config = dict(
    n_layer=12,
    d_model=320,
    n_head=5,
    n_kv_head=5,
    head_dim=64,
    d_mlp=832,
    vocab_size=8192,
    activation='swiglu',
    norm='rmsnorm',
    norm_place='pre',
    norm_eps=1e-06,
    positions='rope',
    rope_base=434000.0,
    rope_fraction=1.0,
    qk_norm=True,
    attn_scale=0.142,
    bias='none',
    tie_embeddings=False,
    parallel_block=False,
    extras=['local attention windows', 'shifted keys', 'value embeddings', 'a smear gate', 'learned residual scales', 'capped logits'],
    init='uniform',
    init_std_qkv=0.0341,
    init_std_o=0.00697,
    init_std_up=0.0341,
    init_std_down=0.00432,
    optimizer='muon',
    lr=0.0099,
    beta1=0.95,
    weight_decay=0.019,
    lr_head=0.0103,
    warmup_steps=0,
    schedule='wsd',
    decay_fraction=1.0,
    decay_shape='linear',
    final_lr_fraction=0.05,
    batch_tokens=65536,
    seq_len=256,
    doc_mask=True,
    train_tokens=426800000,
    steps=6513,
    dataset='wikipedia_en',
)
Each number is 128 + 32 x the weight over the matrix's rms, rounded and kept within 0 to 255. Layers, rows and columns count from 0. Numbers have three digits each.

# up: layer 5 MLP up, 832x320, rms 0.126, rows 73-127, columns 160-239
# down: layer 5 MLP down (transposed), 832x320, rms 0.0736, rows 73-126, columns 160-239
# gate: layer 5 MLP gate, 832x320, rms 0.118, rows 74-127, columns 160-239
up73:120103152113099091137154154118094110175133170099197154160138174131117181149108214174143147109165153085115116159115167168192126087058186111122136183165091100082106098122129145176174136090170132094138158165128092194114133151116160116095105092
down73:150117147197068169134125103103129091141090139078135131087202065159124126179102203086147148086114120103107052162178085149094112103135153116106155122099136132135104143083089076157146132093184138136149153121118190119162100138151171129107173109
gate74:111070173107104101123113136126097120178101140145150169109203134171127153080145120120120111148136165120139143145168103168094139132150136175101149098128126138075152067160117126133116070143121176180140127165147132137162111147150090106107119140
up74:189142152050147113147173171128150122138205182108149145120045125139101100176138079101134133096117144161094116114098124129114155141155090126085135100107085124081144155134154144129156107129136164173140109143097116112101141160130069122162145153
down74:118140136122190176175110180118087159095139081111114117105161092128121129145110139149126164124144069188139143092126133100142173130173128095130125106168136109126129175191147128124155140168117200148170111088101144087101165117180151117118147118
gate75:152122123174098114172091127096112164156072095194097065081115125138131162084139157139120142195108157160140122097125122107087114105071134150076189096099160057120170137099121054116115174108185066172139086135178170146117083088079155063113112112
up75:119076129108086106136119110162160113129144149154164112120136121114123140130104118072205142151073190083167146153104161117160121134162178154136174143151114098169159080130150085130185173147151160144148177171117155158120125118171193107114041171
down75:131120155081092099161151143149113128149144066095132140120167168135073132096147142103169091169140080076116120066077132085129115129134133136144178092087088114173128126100126129098118164138127072093159079132167173124113124094149158139201122156
gate76:127116112077151096134059152096137171149119108113122113065095145162147122174128197190195118190120132132099141092090119186165135172104087111073206123104154127165175143078110047194123151159114101128107114124074071065148124110116112100089167143
up76:117151100162086141130103132236144185146096094129088118127138181151160105072137144106111144125187123157097124145131157127147120119135071146111138100145130156120130091117096123155136156091121128098140143155173124090153165234152161069164108103
down76:161149150133167114121103166109129141127168136134139133102175158125135133160138230138185096132070135123135181128118096147154113179131122144115150137140146177197112105118097092161138160119147110096148136121114144124109089109062144089090157086
gate77:134142085135123144114129110144168143117130123125127167162089162131167144131060130117144122132131142163101167154133142112115137120146108132131180136121190121081129151111135194124115130154143105193141184104140142124129131131105030127150126133
up77:138097100126153082175135139095098111135139073101079139113125109174163163082113093129067117137187128114123150113120169150089133062066096155176130169077112120113110138140126123102074179089103101136088128071089144128132082094113103172139068169
down77:121122117171120071232139131131072119110135155178093123107142182108096116133136178163117131091102168188089166135095131112143115108143129122106121129131168139165077105123116113123111123130103133177149155146130105150138102094114143106048153145
gate78:187148066152114080180097153115117107132118085100191104145137143117052120100093183114187121144139156180069160075108096163148181083142093094169136116087089143132129127147133153171158108146111170119150105132084152143164112159104134123141137052
up78:126150144120140227079083150136119071173060158148118136104127112167200140192102149135097140141129125061145126165077071126166063177132161106104145124077139071148118102113158125059127183148165040155127157097103126160112159093141207061143122176
down78:179150193070169193121142100152179099162057132145126116144075107108105086109130158113103077094063137118087157131048127103188150126147124163119135134033114144102092088124151083104154132146115161108085065122152115121143114081181153112122111169
gate79:122106103195152172118153164191094143102110140097146162134116095091161144081149158151112088120172117158131145108060127105105106181150197128113127136083131108098105183110113163119141128099159114108096137098122144149102100116164138229123102126
up79:141113074129119172109119116143121133159136176164116083137066099112152184054149125087147138091171133074090140089118110152067108114158140156132072147067078165126123136142119156144105103123112134104162122168165111147176114109179186115106138077
down79:148116062174164167111127077140133166116188149238119084154023110033122095158144104109151149126203108121090104122130129139058113088177135078079107126123095116158124154106121140202055114166146136119054122137114149240158147097118168152101072149
gate80:110102150150151132171125104127176134078145151128100138079129084183076135196082127111105190154116132156108091151127129118099104109180136133140087102087187144083186123093099145125146082089076100106161110147101122147169098185123171073162158091
up80:074125097176166143181107091137153186100073130130124133083125126138071097117122136135131122125094081180158150109215161166134172131121144144154093171135103139149169136137154096111125139134120101080137205187094106107121092146112122104182114141
down80:131115136189129151144130162130216131093092115101118121104146097166014079151144141102156146156098104134147116179147143099141087133109132156152142168119148156120155108174103136114136096143110104159133107172111115118176083180107149094143182112
gate81:124145131184114123087126170107163160127210149154111100099144101134148143132121135085060134094145104091190156130128159100161139103113113104138133133115109124109131138106076168106155090165231135099093143207152139045121084137122182135111099116
up81:138093138154157127138149123102161105198073102126118150131106150095182109147194059126127158135097129113175167169136119094145110112093155144109135110166185134144117093127142064141151118159164228108137114101157145150105139088126119098153118092
down81:147070142110126138117105163149127133145097089107074147101174124082126115107141103136131128156058088124116107106146140102164153133101136132133114126145152185100088166132130083133116141091157171137157145139105137126131150096175145129141141108
gate82:160113124143133121168104096148172123185116118128103057131157131153126019063122136132119107105135077155115092175143155166123153054146125096070112149129146198134158110140164166131149136079087114143127119122146099139091107106097096135123127137
up82:152090046150189073147149080140164224152133129123118136125094168123128103146134163071131203109136152146117086129118083077116190194113104127113131146123107110163236081130129127108123163173141135059087137161145141122138193104138100180094141149
down82:140127120190167144143165111069134171161180129129188084102165123137169158156174160135114139106124042184115091125106124119088171171105094052188094107135145121109156117012125144133100180198095100120152123206079164120143119119137154107097159133
gate83:143123015124147179204128163111100098161134189152072131136102188073146110181156153109088162106122125153119136121191112166170132130166098138129045121141112079161124110090145110135106164153136131099125109173148123156117113143137126184151141099
up83:096122121109116097134107118148148080083123114174138156134166122072170122128160110123150113165127154150142111132125124087119145124094118156167187139134071214134101126175145185121163152150145087112121109160070110110103125092177141134173087140
down83:123145138124132138070092178171112129105136127091158112080171130135120133085126112194153129167157152119091122150115085108133099135117122111120197113161132162092103129088170109140054110082125123127132127130093116075082125112166156150130068155
gate84:132110153131149163199125120165112135124097131178074106088112173126092173143150123073147172079141099121186142125133116069066127116165155117137138078101151118153127104139104153182136157122108139157127120105074185072125104086135113191156101147
up84:155100151069124101120150109148125173180090169175185103105122154122110084210114140090126147054134119133158114140049100154093130092107115148132081120111145168136107150066107116158146133132125082158090109087108082145129162095133146142137132152
down84:135168122086052123138096127089105107112185164141153155131161075080189169078068059121163123120133095063120131101114099179136110196126132123140171161108134106126123191129155144088106126128111191088165110106064089143091169072132122077157110112
gate85:116176102116168137144110171123161088117163169074120084131168178086115146101165138137166142141133117133152146142158129111141150110153128146112114110156129106000120122090163173150149163124118063107117134157164108121157164130120143105160127108
up85:136118102125111084140160134152134132084180089146167152120201182137152138121096124183103141168156094064091117150130152098193109126095108182134138131138137129188120175143122146156162159080133158110087103124090158161133070126140153133158126167
down85:085178135110134171112147155140096122132145145077122125120127139155092178097155049152155165099164118101114139145034182192095066169164126202073071135068125110122200143114137130080158083127173179154097147168091177107107110104120091157144171172
gate86:121162135151136112174206090174137101149108167149114123145167075173106104173103088188086163088155161190102134133108134156120134157104104079152099143114154120055110134150111114158127145078049074108131161113070171149123146133175114096153121079
up86:115135158137118131178129253048106126124153150104183102066155118096128166145145143106140151063104108090168151107143125178160065099105125166222108099123107151163131055096147163135087074152173150069098155192140079187098122170134171140095122178
down86:149106124059161159121104015151138079116169137164145121152101130158126050111142113158088106105200168153168186208151137107189101083195147116115106086113087119185140173156071124102129099104136121128087054125125131118115094103109104136109146023
gate87:185135104110115166167114154138183150167158124121126160158164070112132184151113078161162137123128172148119168034122169116108169111129121093201140087099106111125061090095094163131120173045179158163069167083089126131179061177146161126124189081
up87:114094099043131160162131093141129135148129157130093152188111169111120131120101105116083157175088149164106157130149117187118071094155115106124120138123157094167135149121073086125149109226132144089163194108080079160157124101139188142062153119
down87:132099100102135158181187093148122117109143129117044192148156145143120133126148037070083086147121076058097165085151160108090149103127070052168143073147155057131129138172097089138116131111188170186112134112120096119091125147140126148131129129
gate88:126130126144162100129127149102101076106183108089140157164097093097132150221112094111164139110196121132085102134099118146103133163111103107147081107116127132072131128135134163142174158103106142133120112095119088128093082142133133177090117194
up88:154149176117159149124105113125131039135116108140113127107162129136138089110085132131098187123070138217103125136198166127171118132127135149122125118097166164112066125132127098162190126139146127143112145120105146152149110145081148172092110122
down88:123171086162120129151116086122071147116120125103133151160101106110143132107083142118124150118136139102093170173157112160120168110151119120181170135074102116182177102147107154114117141152205076127175145115163150091166148113090114092151125142
gate89:110186115088120097099086143137096143149121118154087167125106103179108106097169160170119191077146165168095192051159160135145172143170099121139184134155165162140144134169131091134109095165163181150114108103130153166081111132082154120153192116
up89:067124129105102170141169105154119156098171146117109172155164096159146137128121038125149176107122096183130137172154100164120141079100131152136130076144144102173148137138058150136102119176115106058077126090128085165161162125122143098125072154
down89:073126167093181157128148133151097169196134147131154077099136151092120123146110078072163142173128070110148095126170100093100109087146125070123074095140113060124126162151082177139151143099089104099142091096075057100160174063131097149120094094
gate90:146137147201122133131051074134098112139148172101152165147109149121162120117158156155160140128113124136167066118179153169101125178083178125078176127141208147147032118115142204146140111047139135108169100131136154118113158081164118130127088128
up90:193085098140068123162094116123144132123088139110174166185078165124125133144204160186179095119159146115138151147164160103118212108088126066085137122128148132175172144130176162171136077002115104098157115198113120137126137094140082100086141141
down90:164099085114044147086149071150149181163132122185159153160140133123117142185176162149133114098128181077139075144129143087198129164070154122113097145160119143167173122121177146125156140105131208153114093160133110093084040163121134187139114153
gate91:181159146110147093154106135121111117081168142134118147108140106115135102198146123117121096115090140094134176205067153120135110177082144110161147094131115130109085100151132178205122122147126177098148162141152112062098167180118097141116190153
up91:100111144175160100123125086191134166146129138156153108102053154068125131150117136156140139122169216148132111135119117081126150153108120147211164149079068122085114098064084167130150138139146143149129163102113117086140132119146158219090154099
down91:108109140143103124107166148130143128054133105089104147142103121178149108172155108179143111141115136144153175104089121121151195141106193120131074201208136167067138126135117159116159137138171118107140165091122202148118105215171123113133114152
gate92:092149129169153152148112140118149124123119164083124131112222151139152098120118089145146120153042128186107104130119179139134130109115119187128123124154134100080129111188117111104169111148149175117177132158121164088085110097038111133086129092
up92:105057102160133118133119124066134170141110148108190125070111126082154099062182123153149114146105191085099118175100161157191124155174093096159121116096143101088103152139140093177125118187119090092156110069144163134164120135144128117098119160
down92:066113088122114091071171122123111150109124200098103103156146154164110072085140110159176091147081118083101143113145145092151129119161126156098127103133140114092147142153171160116141153177158162097155123108142176130152140114181187109090087099
gate93:163102170071101174148174094113066140069149092116130143143142127139091086113124118143121177127131086173173174133172143148131089137171162126178138137148149143124128137079197120137124167109139131125101152093133088165110160132138137095041178135
up93:129117075111095137174064083157086172094173104079142112159185155092132154107086102120101138141102153199130215130219098135123131151177106142097130194136115137143147107144110111135154074103118138096189168125065184107132139106118155133109078147
down93:154111165108043123130123109089119142133179193145134094135119119097118143187135157167089102113142143155138153086125157130131118152138107155128112115088132117143172086116102132124113137132113077132155154131142171060117092110120118132178170063
gate94:143117123082113136134121177069162060144174154109069094113139220109112164167158098157095099151087100072165121147148191115144112125115127117119140116101125095139151136181148151170126151150170126210145151113178160105167143145147188157087127152
up94:163149139129074131157110101167128130090144182155149162143127066136149036165156133066149088157103118049189138166110097127093171096097186119125088143135129204162018177157157167184116175118148185164154106115121106028144155201155076126136102130
down94:148079101129152101145127081118122087154175145150103167076115111103047066223184191166151089167148168122160113065153175101134134118115167158140123123085118082118106174115174122167134118100145127189193121117174069190193110101125144134135093128
gate95:137137111166117113094159179079166177145144156114135118132098091193154106104121112139095115119075167137153137099161118175075141131117116128163115149122114105116147133161103094146106136109099089133191160147161067191103129147146159159097149130
up95:132103133127123076095187116111167115126122095096133202136150152157111101164120091146109144132144109126150071079146170113087101211169110104087128093127151158154186104126141115173111134113132164058108110148065140114087035166093155162098152135
down95:120120164142107074149118088136084108111137091102190144122140132056130160077152147097141147080096117107176077082135154115155150112164128104149094085091140169175127111129097130128153156142102132144119203125118152123137164131035096121144124145
gate96:146131136166106132159112106146165189117150085109113093127180090146137123120134113155195119156154129118101096121128127132129172128136143116156180102179161116140123072167103198093086073061128208181106167071124132113156149096118182129091096145
up96:144140124146135063113131176152132185159064125155166128063096181175085151091107138158131083100098099122199117156220119114153079171169122108077106077114161116130120158077100103139142096137089186132105086091123134116152174101117143192131117089
down96:115155126092140106086127125137112166132070133181095113205089110114187110106137125135108126173093170146116117127136136165126067156124094084072161153131076105119074111136161092051095109183135130148162147167167064124112114108092092208091146144
gate97:112075154140058154130144080105148157172163079124143155113133134114108128150138108134091172131221086135163173105141082128103162142129141178114127071137164166145160116147091124087164168125120145131175080112144202081186168108093143115164090144
up97:134105145146131143174095108139094124159145077113195124166128156138146157152120066159101170212152170134089145127077173124150101159092125151111096115156159157140081138178112148147176136077121149138120136104124105181143115122081124111106149139
down97:133148168071130125136095107159138187091101110128114119129103135122132206141154158108085198138121105081129171119082164077108125153126132122112165108124137168195116153144109072108186186164116143129087127114085194073150215077115149067165185131
gate98:131128097132135166074185133090064156114099100104147119132136179111139057129131120133135140138095147109115145188121181171088157151130155080093120152112172141109125140109147119152147096159110096063130164133138133116223194202085077101106157075
up98:142077197141111072142095083151095174113111149145125114086143082125093116134089172086185120170107108122118086143140122154183106113120161102155086137138096081164128165149142109153107133107117161118095129067118133068163193116144152064148130135
down98:129128116160113124100161152116096083141141134158107127158146115109117167121084069118087098122136154101096122130083059066143116155126104166121164130133177188114128109166129131137110114082092186091126071093140138109106083097171100134124184099
gate99:106112052134128147058145106106124131135126116147190162165161145138157068080109114102116120176120035086162136117110099136147185120109091143083168150109098118196150104141108188101134138170138193081136096145076111142135105112124151120134157107
up99:109173126139177127101062167064104125110136088176148164081145154012116138145141144126121132042099144114078144092088144112159086200138105105133096127124159126125126203105156081096155165124152100191121139070121085156114178138100117140183140104
down99:114173131096114181160140080095163146117068090150149150138087145104099142151166134072180138141039153186114095156103118113172127099126142125097177112160169142147151182096114180120138114127150160178137107117123151107143142151150160102222111109
gate100:147122063142107135185184135109179134155147102096110086089159114088114182128100153114139132163105229118182107168113100164153156122147127109145101146135113128006138076157138173083148164143085143120117062145131111131128132156127072101129120095
up100:065103135165091154116125099111163107064203158094114106103099138171144160167078131117135183121095124116152122154161126076117086124101180116121071136183128121129091069131152139149123144154070088117160103135130161132130090063213101113187123089
down100:170113117088129157166076144114185077105133109144091161082147105076102147146104170145151100123135105100090093118088140138127160106125151183113135091092099044155159140077135171200134111140171148129120161151168171136129109164098129158110110107
gate101:136135172131088151188109077106123059144130094126107138096056118150150129134163149112128093081131138076089168109127158100094154147136133099116115131211126107147136123114118110136076124095139147103094150143106127127108125123153075154182169118
up101:156154083121080106098164145058074150098140130131144145130119152068103172202106107189118122188150174106086141123107129154146197056127120094114152139179130136095139130122136102078146144206129041127253181131216158085114117114112124113197115103
down101:102133120158088141136105104185152122105120092143118104171103163076170124147134110154137136194107125148019057110158109170115172117193067147100128126099143188115090175141109094111147213180146139157145168104099153082088154127145131110179095188
gate102:152126171156089110161130135115148091128096092140119098092098125140143109097122098155151091120119130182160110070136106128159179122172173048152122128206121088097076160155108071108137116162177176097139170138107106146170140156080179092114114120
up102:136124120134051139186102102131154087149143117114154151085101118057079115126063122112151172153069184174090119134152092121116127161131138111168105122132185117177133161089148149144127127130132113117138092064164191119100128200090112125103150069
down102:159052052124072136169134103123180133126077166113161089162118139069078134155106160086138137152154161130106148102129103122128109109111121093121119118078255145113101131112142139145102184106158107132155113080131156072128171143078145149135106131
gate103:113125123133142127102131088139095101107104098129107108138164118170179168062134125130096086137096152163109177169149156111129088089088150186094098136191129168102130118136140143090077146114143061105224121147123171197126118124200124072140108131
up103:127098171167087074170169108071145139170108127099159113163083114169117156120153120135164135108141133143182108111132099145141115147134145196091141161050143091129069110129187160165151117108187167073092111139093151123140124152094125126117136169
down103:101075117170106124169062053077048131112070152095146149180143105145133110121120139170161100212113160168124199146150099116188127157154188152110113157137110134115098143125205155166120167094170141070210116150087169175077096147117138072087160102
gate104:120187145121172155167132142117091156102110129158096082092112091136155106107102126103066103214150190170154130186128094134186144128154110124097117099134101161124106191157152152122111078095166146103204120157109169117119134088178127175068072118
up104:157100113152131157152113076135108098118153126122119028162172123093115130123131140149203079143095141079078137153139111151088087123095131149148035132126145155090097100095133098082112172150119088136137118161155143168199103155123125140119142076
down104:093157119130152151147151123167141099129149184084168162125125121166127130097140170143138114102162132129084154163080113132110106150061124121143165138156099100148098122128108156139166124156101096116173114129112114187107129154121142078193122137
gate105:120152157183159175153174133136122133158114154143072170169127056099093091162190136142166148086133169152153163107099168068157094130116129061127105153127154106118108133141117127112144188174180143151150062115137077108079141152075133178152122152
up105:105152198153125101108126130130153054139108160087123177150118194103093145132137151123087141112080126143121131137141064100120087075138134088071125189154153117090117089105149158133116108115166104099165109150193189094130095131155122130137088117
down105:096098162183125122154165132118124146190113115098141206154098107118095146145152158143173141182152171123070117124094095002184132097139111133149105196161157171116058178122150149196139111157195121150173079099172106162094098152100129112151164109
gate106:150096128071140160147144154152124149141054118107131061095127102120104078141086129129102130155104125089111119141155155122095138108119170161116093107133047163059094110126146131196101140101057106129155128126150125166096125133149069133191121139
up106:125178170129098084100164095091162145080140060117136076187106133172113167083115161071094160107125155175086137108140106140161149120167123092105096123160137156153119172106105082113076159132194101132108148142118116116159160184143130140063149135
down106:126128131097143154164139124100167139087118076122160146121110140150083184147057213104113152099116100148144151156164100102086150129154155119129134173118093084143163083113141128206131141098047132154138134157140150141074145108163151135151140137
gate107:125134086124120118048175133145097103100090129087093132144123080104125118133162219171149058117117110088125140101103085108133161141157138143055154150151153102101153126055114065104140113234153140126121161111214122150056091136112108111178153138
up107:144126143142143093159138137134097156167159118129109107053142125172128074152150139119126116139129103142132186136101220166145120205101163102065084128133095144210142087115191167099071144174105129070086124088127146109098117067067145079110110083
down107:110156122142128137135104154131068156180220098149106111147173131159155122112107174093113156158159178148124106165045193121154099147137158139110117155136185042171166118066144174127109140134140131130108122122110134132124140078108074134143123108
gate108:132142099130115113133142131073138130102157181152118153164219093131129096148114181151110076133095150085160114094113065165110089110104111150131127115162121099055151133152137113110163096105119168085145113140149054143135107126124101102183117083
up108:112118143125117117148151079124165128140137125139145123131160084146102109083155112130125076143138111173131122145108147188118164143113125106075126105155083082115167165106112145159147106163164193087106110083166202118097131161175154154107076125
down108:097150207156118138088141090140090149126154120097121070141145126113101128141096098101156119106144127147168111147111132132176185126132058124129146117124155144086123079144122172133152190156082099186129129165024146158142130118155071149148176130
gate109:192107099129099175133141159136163149130105089128077069083151122122171183154144118118109189102151143118118107134184115084085184094133102135176140109117094104107133167143147130106120074157157207096118143099137110157156061175149112134143064082
up109:112133156180118103148085162131104078097114169093083198165174148100153143071155135138103063147137128163125112100092153140124130123117137110133136148178126124128129089124122139142094153094109142164095098181145128113090074085131146135148163060
down109:151122119095084088124078103154079132136154112146133155121207161110091070157140173112148111155138117151121140127106157161152144131075139134093126126121040149132147137175086094126108148032163081171090109174131134121114164169142128101129143099
gate110:152133117140119111094177170132127117141118170131128185123119096140151124090081123132120097131140103133086128164118146139156142146135177120136129120090115161075110182097166131143129112107108159098116112169126165147139112130150120131107173168
up110:144068099088124178094148164077163137111123144120095097117157125122169103126119140134174138102099117125127130083131099103119104144106127072131095165150126123069094132123124095138162070132111112146133118131083150166149157073154106116078107186
down110:133161125182116116148119060198107124125114109174146106193081163130077153146145163116089120146113128139122131124136161126197160113143046174130144143129157141163170129133136097102100131116109099134092118151129103104137107146128121167172148122
gate111:093140100157103102162025140160138106131230170138154147128099056123162158090125137053117155132183134130190138132127159187146155144138104095127166128127106102096117126087166154203120115173154130141160105167126148075160119185136068118126060162
up111:064106168187153137141158118131173112111076091128155151074129103140146099178156189148098083110045133132168089082121106108105101149123164103175104168135175122135156094165096078196135120113136100111174075105144088124099055145098126085073068127
down111:162103105181148123145139145192155075098105045126129080162089104122069137163086122119133098124087156126076139104149148107133197087131133143087140128149163124117134094116141080171153127138163153147112166111137099093132082103143166231056128025
gate112:113140141209095160097097106099173136168148160176065134156139089126192105174105134131091160158084125105136137165201133117131120144114145085156121130110162202129074174195162115145114212188173165168082121157157104123131067084160098111105208132
up112:228092179106190135183175140083127102104117074190120158147128143117110074095208160179141120116192083139132123113136146156080148117133132222150107133121076119061118117101079119122094136155128100083180091085138147135170133102107090066138119133
down112:161141176128102115155106117104129117140087133083138089153144146150136089111107166127129139105139125185121144157168152150107184170066137090135102101192095096119122135165105092098079155129085157139115115086141119166132154090128116157170131165
gate113:152139098128107113155166115126083097109158125156087117097129093165207167130140167108102187106117174129133114118092133074141055086082164133151080143118133214121083177111094141115166122075168136087112139179075151092182113129151147150121130126
up113:132159095094126106152129170169111134113155078112145106099138148108109142136066100117149086142137170142107146090174135152090175072162118093065044144155164156205104140163103081133113179113109108169155126176175075110115084165074150156187156084
down113:144138142115062130166143156196081137098134091111151105069121116119153153136093073126106115153116196196169155102167088113110141068127108060107117115157171112187156153127131106131099142141139115139142118176123132139140108139158174126153135125
gate114:114151159125106128107088068156148176134119165125112125094156143154111118161105112165099115187105170059138106138081105118135099122173119098049145103125156119126135050125084181139183138150153070075133148155120089128096122119097140100192133115
up114:140038107166183148114144102144154122155123122141107174143143112187185186154162015110141129193099044134141149089132071161149131132083130155148150101145177084112142125097156187076195060108188105101152123137134137110098111104080174079101149126
down114:131116063139136147080153077134114194116112147099120204141144133169131155085082144122149103106103073118127131130098085122118153162116082152081161114157139071110132099123083162118107100053153122139144106159075150145119158099123119073112129124
gate115:149197107122108128054186129128086172109113051081116140121099124206130152152176131088106106141119124167112107134093111131098186129163145130104120148156143132099107131107107166109133142139090156104093117136113147130101118194098189086155127084
up115:099095059104172165130090108124105090172120074181116111119094153148120114172157123092126101152126236128100158097127178143143115117169126098128123086117168113143116169135123084069161116146148092101073112075098064095112156113133175154154122109
down115:128120160118141146134184106112146114135105130121107081184131099168145108118140159131116150149055155109144109168100116056100127123153108102157156125137139148104099154150213074164167132101118185129150127135130153137062121111160153142152137173
gate116:151124137147119132177164143138125153093149130101129085104114137110047138066098118108138106179141081121163108163132106093112158165129093130153219068085126129081150182173100159099088118123158144148166175141150121114138151111138109147115110148
up116:147113159113066187149163165109133135153093099119146072119116126138138118096086112099097168082170084156105152173144093131111149152141161134120141103074121095137132122137121116070121103138118129134118158119127162088145175144144104103131129133
down116:100153146114108145154149180157140125136194137118136118095100123169072192054119138131098137188170115070130144135168126096110144141147112123111184109057137079125105129144162151144112158096141113133090152102139148149127135208110114129147081122
gate117:116105087117105098089134095154182156133102151112196087090133211092125140143161151114108157119160094183112118109146102163174098082093169094088164190110209057132128146138117170161072135123154112119123114121107107104103142189089118121121140102
up117:153128108118124093132104157135152111055182171115188120147117157101142086117158103127109158162113147074123131063093137163177097118132162146162096102154114142163107136093091129172185107093072085095118098168137095065130150114171151152100122120
down117:121049118080098106106137099115097130103143079086166119132154161113112069150117164162142105140116107169130111101150169177151134092151101147186149091073127099117064055120128134166093087054104109161165149168151107062140119073127075112135141139
gate118:073134122113099134146142130149120098118107107123158101134144184158179216150123160159104119061181098094181169135168152141047082143128114161094088133087123108136092063110128105104142114130105124127112149121115133080150143097183164087172126178
up118:109157099066118146117105130148145133113142132104136084201130139115130185181070063081143160122164179132084130092127097111167199176120156092120132155118129188116184135113103188120087087134099122153103116060122163106122118132151079146120144139
down118:108084108077130211131110144113099092136109060093104103133108164127079159200121153094142135104162105157172124087132150131174160147091171072108168073156120154162147085107101165136188088084142039121140138130090149103091139063133124148119178157
gate119:116173095066110134125102203074174106152185128122151053125150118131091150170128133106113135090146177129135137175105146109131153131129086133141237140136117152160154041097157136098103135108164116146117166128135140164201199157136117102178209167
up119:137141183065106146158061196149182188121110167081140076112132167158106114121116118157171106101192105122124172100162140111110177103060169158164177174097084137155167156110128125139104097108096151147070108154144152124108187168134108131130096090
down119:098143071143188156121132114157144125152114086114136097135161112180133168135156163148169094155096138120159083163150125138139134152090067146091105164134159115133143107104156143114082098079145118153106112126140158119192189174104095118139084096
gate120:177137095080147111127145084086194120099130119144144109086181068086119140135121194169167095133073159165101125130074143134202173105135153134102097105185166087199131108094113206116088163169141138102089165128180152135154124057167090096134144144
up120:126171107131128159160123107130106128137130133165087142134147167158095172120078117147122148131103151084147100108126144147120063071169148136110153077102095156076097122138091106171140124118151097045129137124156142157106160094081089103132112117
down120:117165079174129093129122117129124150064161134126074115106144175123114091079136154124113090143112102079104125144110153140202072056163115132135104181091133185113104178155058116154112120188141157051126107157167118132186178130064129169125166126
gate121:087082145190141088062102166163122038122121159216169132166104085151180145158181110094131165144173183106142123129150061102161069105100126080113158168078101127187126136137160196155096116112126120134154120112143105060098140124108176152145122091
up121:158140159149163146147114176119130117074096099154134098127119130102119099139169119164087151143152085118138148112136068190085178142114124154109175158132085102146115092169126159120110165104114052190098177142062128153138193115193086114144097158
down121:113162137092162155128112141136246100147108054106108179143097149179106090120140099159129165129089106151159161157126076129124162070120156122055175142101117116115136148172129133153113215166117145217072110100062171117137132114206105162093124125
gate122:130151137132125165118056123125122100160104149084112094108097140085135106097180116135131129131120173104188144078076151157114153103142144141102162141120179101114156137151065089137111153119081150117143185115063139111146121053118227089185140171
up122:123137131136072127210121135122142151174117102139176042058097158094102140123175111152086088151120100119097162102074223160085169081116088088112095122127110144175106112192079105150147189120116155086121171154063126057143120095092104161136133150
down122:133185139108064079155106134155127154149034095025137096134120106139105105076120087139192177098119114078097144081131139162155159112135125158150121111185146122102146184097077174134095171196087195124145154124080112102172148051061149133169135214
gate123:123139136141145223210155186143111096156109124110110124105083103112120146091110191106109151076163170160130122137122094099094093083109204137105122154107156137130126184106172206151104139085120059086089088129092098157138108125107140160121132129
up123:106161148148066137143128172167129132104085136114150154146094147128182104133170147131180169131179149132155125160062109155129144066110188167152121095148115116192155107097072195168184110118165135106129169225087117138109133147123179121143166101
down123:045126162103100116133102168197107159081133137130178155108108091139123119123138143082120161099126176112144134139064137083115110092130168096128102112116150107139131108189127146170119173072104161084160146185092143126091101138125096149106156102
gate124:090112133136104144102158147066122169101138131098125109125087108096157086168113110139133104122135174102045123128201156154160117132119102118144125124147132130102175105154101183129104103162153147133154124101078134127128041112140209129156136137
up124:153101114085154131155141144128096104151119176103160123111133161122148168109090189081127148163151143141165153162149134131101090132127070126133139149087112130125087124091175172148127176086203173135144078107105147121088107092107118107195151166
down124:124152113134112100149145117154132121108187157141134064157165122133114172146133187118126210176095169173074124206165153109149096144150112129117099121086055151117081107130169138170115111143132089129065120105134129122071142148139162119185124158
gate125:108138106158175142122139111080103096110107076111187110134134150092053122129155115157106043132140092125080124138139140151109186147087144188157085081143138155136104095167079055112092148110134157122161117090082091082099112116125083127115086142
up125:140148134146133120147157125139152138170199104081098104184130183138058133113110125131040128101156123159136106164161124148124125204079128144134132138139134108131077128199080130174150123130136122104102087135156136129134115183140148096094096129
down125:118180087159135132137135090137069142043129108103159062190156117085114177149125156136130079125158078166148109136116171126123119154094180152090126179159163178161134153082093139145124193103205119097131093113164151171154099141126092169128074127
gate126:084076150130130143143093147146109163123168122165138179114100137086152195081133102096177093128105208137121125148148113164092169102098140108143132136188154105085127098173154132128136083164065152130074166185072077187197110140124210151136141131
up126:188143187139172119155084060078148160073129098120154069125198182168155086202134148120082133153109105072138118125062146138095127125158146128145130089120073120073210088099172120088123131042092155091163052218123154139077136133097073179130116085
down126:092104113154121098147152155224168129061215103087147170123089114148109082150120109173147139141161123157106134160118094103145116142125131094080173128134151134096165095094146130091131146108138134123159157154158177119091119173107157115090165190
gate127:108164124129124162230149183113124075099148110161124101139135124117174141139057178108136111133120126136161157110116093134112166145091063155164102143130141083096165105140127134140118157162133140180127122174098130091166103116119151115137119092
up127:116152134138138096058099074152133133168162162137131104097132072163121104138119087161111146070153137153082118179098116132141129171093161070106123132081124099105143111144120140140151061108081089089146137105151152126123128228143125100105167087